From a checkpoint of a small transformer trained on Wikipedia: 14 layers, gated attention.
Each number is 50 + 15 x the weight over its row's rms, rounded and kept within 0 to 99. Layers, rows and columns count from 0. The size before them is the row's rms in percent of the matrix's.

# layer 10 MLP down (transposed), 1024x256, rms 0.094, rows 938-963, columns 0-63
129:23 33 50 42 33 78 57 84 10 22 41 30 73 67 24 72 65 42 46 53 56 52 52 52 79 18 74 48 48 37 63 60 50 59 65 74 45 39 74 67 48 46 40 47 67 35 38 60 40 29 40 61 43 42 26 83 75 23 39 44 78 58 51 42
109:36 57 66 88 66 57 44 43 62 30 55 54 58 67 45 49 42 63 46 47 58 55 55 46 54 41 54 52 45 34 48 46 60 40 41 49 30 63 64 48 59 59 55 55 52 55 57 41 43 65 72 51 57 36 58 53 47 46 55 31 57 57 38 52
117:53 53 30 42 29 52 61 47 41 39 37 26 72 84 38 40 78 31 33 73 36 42 71 69 41 51 42 22 27 53 30 19 38 43 49 46 39 81 33 43 61 32 53 54 65 35 45 46 47 64 34 23 49 53 35 67 44 46 44 63 46 39 37 53
118:65 63 74 53 73 37 61 38 55 44 68 54 72 45 42 58 40 78 85 62 42 37 52 40 53 28 41 57 51 34 29 63 45 56 55 52 14 19 64 39 35 79 38 53 42 39 89 30 53 74 48 40 20 58 53 67 52 20 71 41 32 43 37 71
121:18 37 67 45 39 31 80 73 29 50 38 59 55 43 42 63 52 47 77 29 28 30 32 29 52 29 28 50 48 33 46 34 63 34 57 46 73 63 84 41 39 59 51 60 40 72 40 66 56 50 53 40 73 46 42 46 69 64 34 40 51 81 40 21
117:47 62 40 33 39 57 74 54 68 29 72 51 70 65 50 53 50 29 34 49 59 52 58 61 37 27 60 50 57 49 73 69 32 35 58 56 50 46 72 56 59 54 44 39 50 34 30 73 18 66 55 60 53 59 51 30 47 72 76 54 35 66 59 60
035:29 41 44 53 36 57 68 46 62 44 61 59 52 39 38 48 72 25 39 18 39 55 44 54 73 53 21 35 31 51 73 28 67 63 66 61 58 42 51 44 59 15 61 33 54 39 74 54 46 41 53 43 69 31 64 59 73 22 75 51 53 24 72 48
126:55 58 43 43 41 63 35 36 45 52 35 36 76 46 33 48 33 46 73 40 43 39 26 54 70 45 69 57 36 41 56 63 34 24 67 51 75 45 48 52 41 57 65 33 41 57 25 70 74 41 69 59 52 67 28 49 52 23 61 30 56 40 60 56
051:65 66 68 50 42 38 57 38 42 45 36 50 54 41 35 60 48 59 30 30 33 63 31 65 40 10 62 38 69 46 66 80 64 57 70 69 29 56 60 78 39 35 54 69 61 30 06 35 41 62 44 36 41 42 70 57 40 64 36 65 55 73 74 69
113:46 69 13 14 34 26 39 45 18 60 37 48 86 67 40 64 62 57 42 57 52 43 51 48 57 41 68 61 52 74 26 66 41 44 31 38 55 42 69 57 59 65 30 62 25 62 59 39 58 19 64 55 55 82 61 54 37 63 52 56 62 46 60 46
042:38 29 19 73 53 41 42 56 67 80 55 80 59 40 09 65 60 48 45 43 52 60 39 60 72 64 32 54 35 66 70 34 40 43 45 56 48 48 43 75 44 49 63 47 63 47 50 31 53 65 37 43 59 70 56 26 01 41 81 46 50 49 63 55
097:67 28 63 86 28 66 74 37 67 54 33 76 64 58 52 57 55 71 23 46 41 49 36 54 38 45 42 49 14 48 52 23 22 52 59 34 57 15 35 61 42 43 38 65 65 55 50 50 38 48 41 61 49 51 68 49 65 35 79 51 24 67 62 46
110:59 67 44 51 36 37 78 36 69 61 59 83 48 45 64 13 68 39 41 51 44 57 48 40 34 39 63 13 55 67 74 16 38 41 75 43 59 42 33 88 49 41 66 56 42 38 36 43 55 62 29 32 71 75 44 56 51 52 65 55 54 54 52 42
115:53 34 56 71 50 45 69 59 49 40 41 35 30 56 61 38 60 73 53 36 70 44 56 52 40 46 69 39 47 35 36 30 61 66 66 43 62 60 48 60 60 28 57 29 59 52 52 38 47 41 54 60 63 52 39 49 29 70 51 47 34 65 48 47
112:42 25 37 58 51 41 50 54 68 66 27 56 44 53 43 43 70 56 71 35 57 43 28 41 50 58 41 44 67 36 61 59 19 53 54 66 79 44 60 52 30 36 25 66 82 50 59 10 32 80 19 44 66 46 57 39 35 55 60 66 42 60 60 76
026:55 79 33 43 69 58 55 40 63 47 44 49 33 56 65 56 57 24 48 51 57 23 85 59 36 35 67 42 64 90 49 45 60 60 58 36 46 44 54 68 33 54 62 67 45 42 17 37 67 55 40 71 54 43 60 72 72 45 63 46 46 65 38 58
096:00 29 75 60 60 67 67 60 49 55 47 84 53 55 54 45 57 73 84 33 46 46 62 59 63 74 24 49 38 55 50 26 49 53 39 51 46 66 61 50 27 64 32 56 48 46 42 23 57 72 27 66 58 51 66 60 62 42 79 36 80 20 69 36
117:60 77 53 52 52 29 87 31 45 55 55 51 47 60 66 42 39 55 61 68 38 41 31 38 38 59 67 35 65 71 61 27 57 49 60 53 26 77 26 40 44 55 60 43 67 42 50 81 36 20 45 42 28 60 40 49 80 73 58 39 50 75 56 85
114:54 73 34 65 55 51 53 48 34 53 53 40 27 49 43 47 55 60 40 41 46 43 33 44 49 32 77 67 51 54 32 33 62 45 58 52 54 44 39 51 41 49 42 60 51 40 55 58 53 59 41 51 50 18 33 38 29 88 87 68 43 63 45 49
051:53 28 49 29 40 45 39 38 99 38 24 62 55 46 55 48 53 29 63 62 48 47 41 44 38 39 64 56 25 54 78 46 65 28 44 44 66 52 15 65 49 74 43 24 64 64 65 56 51 70 36 36 66 60 38 31 23 47 53 47 56 51 64 57
034:32 43 51 45 59 34 46 52 69 68 46 53 28 21 67 62 59 37 66 54 59 42 47 45 71 51 55 70 44 49 52 57 52 45 42 50 54 86 35 87 35 60 56 47 56 25 52 43 67 39 56 45 53 52 66 60 58 66 58 63 39 58 99 55
114:51 37 49 56 46 18 50 62 28 23 41 37 37 50 35 46 49 36 68 30 47 38 46 74 60 34 57 49 45 51 58 32 64 54 42 62 40 55 53 80 58 60 37 63 53 48 19 56 65 35 67 56 46 40 61 49 46 32 23 49 53 25 45 87
115:48 33 48 48 36 67 43 51 62 53 52 37 34 43 68 54 54 65 25 53 58 42 58 45 47 83 57 49 62 33 53 40 21 45 42 30 48 23 63 59 39 35 69 60 23 29 53 55 58 71 47 57 61 51 27 61 63 39 74 50 46 59 33 61
109:35 64 84 63 54 40 33 63 89 17 55 89 49 67 83 36 39 33 39 49 48 51 42 42 60 85 43 45 40 52 47 42 41 35 69 96 63 69 38 56 26 72 31 55 57 48 42 38 54 51 47 35 58 47 58 54 58 47 43 47 41 42 74 55
031:64 38 41 60 46 51 28 48 70 57 40 62 30 58 80 56 33 68 26 50 60 58 62 26 52 47 48 44 31 50 78 42 42 37 33 54 83 41 51 46 50 67 64 51 63 42 40 38 52 57 49 68 60 43 14 29 60 23 76 52 31 62 52 64
104:55 21 52 38 45 76 61 50 53 28 36 41 71 52 50 57 73 22 37 60 40 62 27 70 62 65 64 59 60 81 53 70 42 40 86 44 49 41 53 48 83 37 34 53 49 44 56 31 59 56 65 61 33 43 43 36 58 60 51 50 36 48 52 46
# layer 10 MLP up, 1024x256, rms 0.101, rows 939-963, columns 0-63
088:29 68 22 75 71 46 45 37 48 52 47 48 43 38 40 84 40 38 43 60 43 40 90 66 59 49 50 75 53 55 49 35 75 56 40 55 59 66 52 44 28 38 54 55 40 57 72 78 66 39 67 30 41 48 67 58 79 51 54 46 59 39 43 64
116:53 52 39 51 68 52 57 43 49 44 60 59 61 46 52 74 57 44 67 65 24 35 35 45 36 53 45 58 78 50 30 65 74 49 65 54 64 50 44 54 82 74 32 61 34 84 45 53 51 25 50 54 62 41 55 32 62 54 38 57 45 38 66 50
116:65 56 61 48 49 47 54 51 33 49 87 53 38 62 43 43 22 34 38 75 15 51 53 46 39 70 61 37 85 32 71 53 49 42 51 30 31 45 48 61 59 65 55 70 41 60 52 49 62 35 44 35 56 35 51 52 45 39 15 60 46 48 49 62
125:44 61 47 53 58 40 64 58 30 38 60 65 39 30 47 70 50 50 62 47 55 34 39 49 45 51 28 46 73 46 54 52 50 47 48 42 48 46 53 55 54 69 67 59 22 71 59 40 73 28 51 66 28 48 50 33 61 59 44 73 59 44 57 75
122:41 47 59 70 55 27 37 61 60 56 57 45 58 44 49 39 54 43 30 76 36 73 67 36 25 65 52 34 35 24 43 39 39 64 50 24 67 52 44 44 63 63 45 51 42 54 62 68 69 40 50 42 42 42 55 16 38 52 43 54 53 40 53 30
043:58 75 52 60 74 47 55 43 36 65 60 65 73 67 30 74 27 50 56 62 47 70 74 39 45 74 26 60 81 38 44 46 55 53 49 36 43 74 56 38 37 33 29 52 35 74 64 55 60 31 68 51 39 60 44 66 64 43 34 50 62 24 52 41
129:45 19 44 58 41 56 45 32 38 61 66 57 64 32 28 38 54 50 40 70 50 33 45 77 39 53 55 63 38 39 34 62 57 35 62 42 75 60 40 25 50 53 44 41 63 64 70 58 82 43 52 65 69 19 59 48 49 51 45 04 66 40 46 55
063:59 42 55 69 63 38 60 48 46 70 58 62 39 68 42 77 21 23 43 67 37 45 59 29 33 52 49 52 62 32 48 24 65 71 49 56 47 62 31 43 51 60 37 58 38 65 65 59 47 37 53 58 41 70 65 45 41 37 51 62 55 41 24 49
112:52 40 62 62 42 62 52 54 64 67 60 46 53 78 48 51 46 61 66 76 54 51 63 29 61 54 50 67 39 49 72 24 65 35 45 36 57 53 75 44 58 38 49 55 23 67 60 28 31 46 68 44 30 62 35 52 29 52 29 36 49 09 37 28
047:56 44 41 80 49 59 61 32 48 52 67 57 56 60 25 45 50 41 39 74 48 45 43 25 41 82 58 52 40 51 36 56 72 71 48 38 31 63 32 46 52 54 52 59 42 68 59 46 68 26 75 51 38 40 66 50 56 45 16 36 31 42 47 55
098:53 69 34 52 50 43 51 50 41 47 67 52 26 41 62 61 17 52 32 48 66 45 55 34 69 78 36 47 81 51 66 68 62 42 49 59 59 36 42 54 58 50 32 79 34 33 71 26 57 25 61 59 44 67 41 45 67 50 41 55 53 80 30 59
106:58 55 43 58 47 30 47 45 42 84 61 54 37 37 45 29 24 46 43 49 70 43 67 59 47 79 20 60 88 32 36 64 63 52 56 37 63 35 53 27 66 39 52 71 33 36 77 47 55 38 60 62 46 76 48 59 76 60 57 70 55 45 53 48
115:52 55 57 47 47 48 35 60 48 69 58 56 44 40 46 42 59 55 37 68 44 49 60 27 63 43 46 60 56 59 47 33 40 67 53 47 47 56 60 30 61 40 44 66 51 74 45 55 79 30 79 57 72 37 43 51 50 26 49 51 22 36 56 35
116:47 36 39 70 31 35 66 33 62 49 54 43 46 41 26 70 57 48 55 68 50 69 58 46 20 81 72 45 46 52 55 70 67 79 47 34 51 65 38 48 57 45 56 40 42 51 37 35 68 44 37 48 28 63 58 42 31 35 57 23 50 49 44 52
041:63 44 49 57 68 32 51 52 46 58 62 76 45 79 28 53 33 45 44 73 54 75 73 43 44 77 49 63 46 32 36 33 64 62 58 43 48 53 43 43 26 58 46 77 45 64 61 59 64 43 57 62 73 61 82 29 59 51 22 45 39 31 35 49
095:59 60 52 71 62 68 62 60 48 57 52 60 48 47 31 62 47 26 41 38 45 47 53 57 49 58 37 56 55 54 55 19 51 61 48 44 61 59 31 53 01 58 37 60 38 41 61 38 49 51 57 46 55 54 82 41 44 54 53 32 37 16 55 49
113:27 26 44 52 35 37 66 71 48 44 65 37 52 68 72 42 58 30 23 42 49 50 43 51 29 46 39 79 39 48 38 19 70 53 66 53 38 61 54 70 53 42 65 64 44 33 47 66 76 37 44 45 53 60 43 42 56 48 52 38 41 40 38 29
107:39 51 55 54 46 53 55 49 39 52 57 43 09 32 54 53 26 73 18 49 44 62 64 47 39 82 52 29 40 43 46 73 44 52 33 63 32 40 36 52 40 54 39 77 41 49 53 60 72 38 47 53 49 48 77 56 29 80 51 46 46 14 45 69
058:46 47 55 67 64 47 58 51 47 43 71 50 50 72 46 56 46 17 58 48 33 64 67 33 30 73 37 65 68 32 38 40 59 62 45 33 54 58 51 70 32 65 38 51 32 72 65 67 48 24 79 61 47 56 61 33 49 60 48 42 42 45 49 34
046:43 53 64 64 58 46 63 48 42 53 71 85 49 57 40 53 31 16 23 83 36 48 73 68 37 64 35 56 70 41 51 41 60 77 52 50 48 56 60 44 43 53 48 63 38 80 51 74 72 38 57 43 42 60 63 55 46 52 30 65 49 43 49 66
105:36 52 62 62 58 35 37 43 68 74 44 56 53 88 60 57 45 41 50 79 54 71 45 80 49 59 64 50 34 63 53 33 59 49 27 53 71 66 53 60 42 57 48 72 35 64 53 55 36 56 80 47 56 51 35 48 39 45 24 38 71 64 37 75
111:45 57 36 51 58 49 58 49 40 58 53 66 54 48 43 29 62 33 56 77 53 66 56 49 08 39 20 34 52 55 55 48 60 40 53 28 44 44 41 31 43 50 53 64 68 64 54 70 54 30 49 30 40 83 58 40 48 34 55 36 57 33 58 40
102:69 67 37 53 56 46 48 49 23 81 72 59 42 45 30 43 47 60 39 44 50 56 49 47 47 35 23 40 59 28 72 60 45 48 23 48 29 54 40 54 63 76 39 60 22 55 63 66 32 42 35 56 69 66 47 22 46 63 48 54 54 22 52 50
041:48 44 45 74 54 62 67 54 52 51 70 76 57 53 66 51 46 45 26 81 55 60 78 35 22 64 23 57 63 29 42 42 57 81 41 50 43 52 22 44 29 57 54 71 39 43 51 82 66 41 56 66 49 76 62 32 51 52 30 43 35 41 59 47
102:58 48 49 46 43 40 58 44 57 45 51 50 45 51 71 63 69 45 38 36 52 49 44 46 44 66 40 77 55 34 21 49 64 80 69 65 55 69 64 63 39 40 67 26 55 51 53 60 73 35 50 76 21 57 63 52 60 57 53 51 31 64 52 54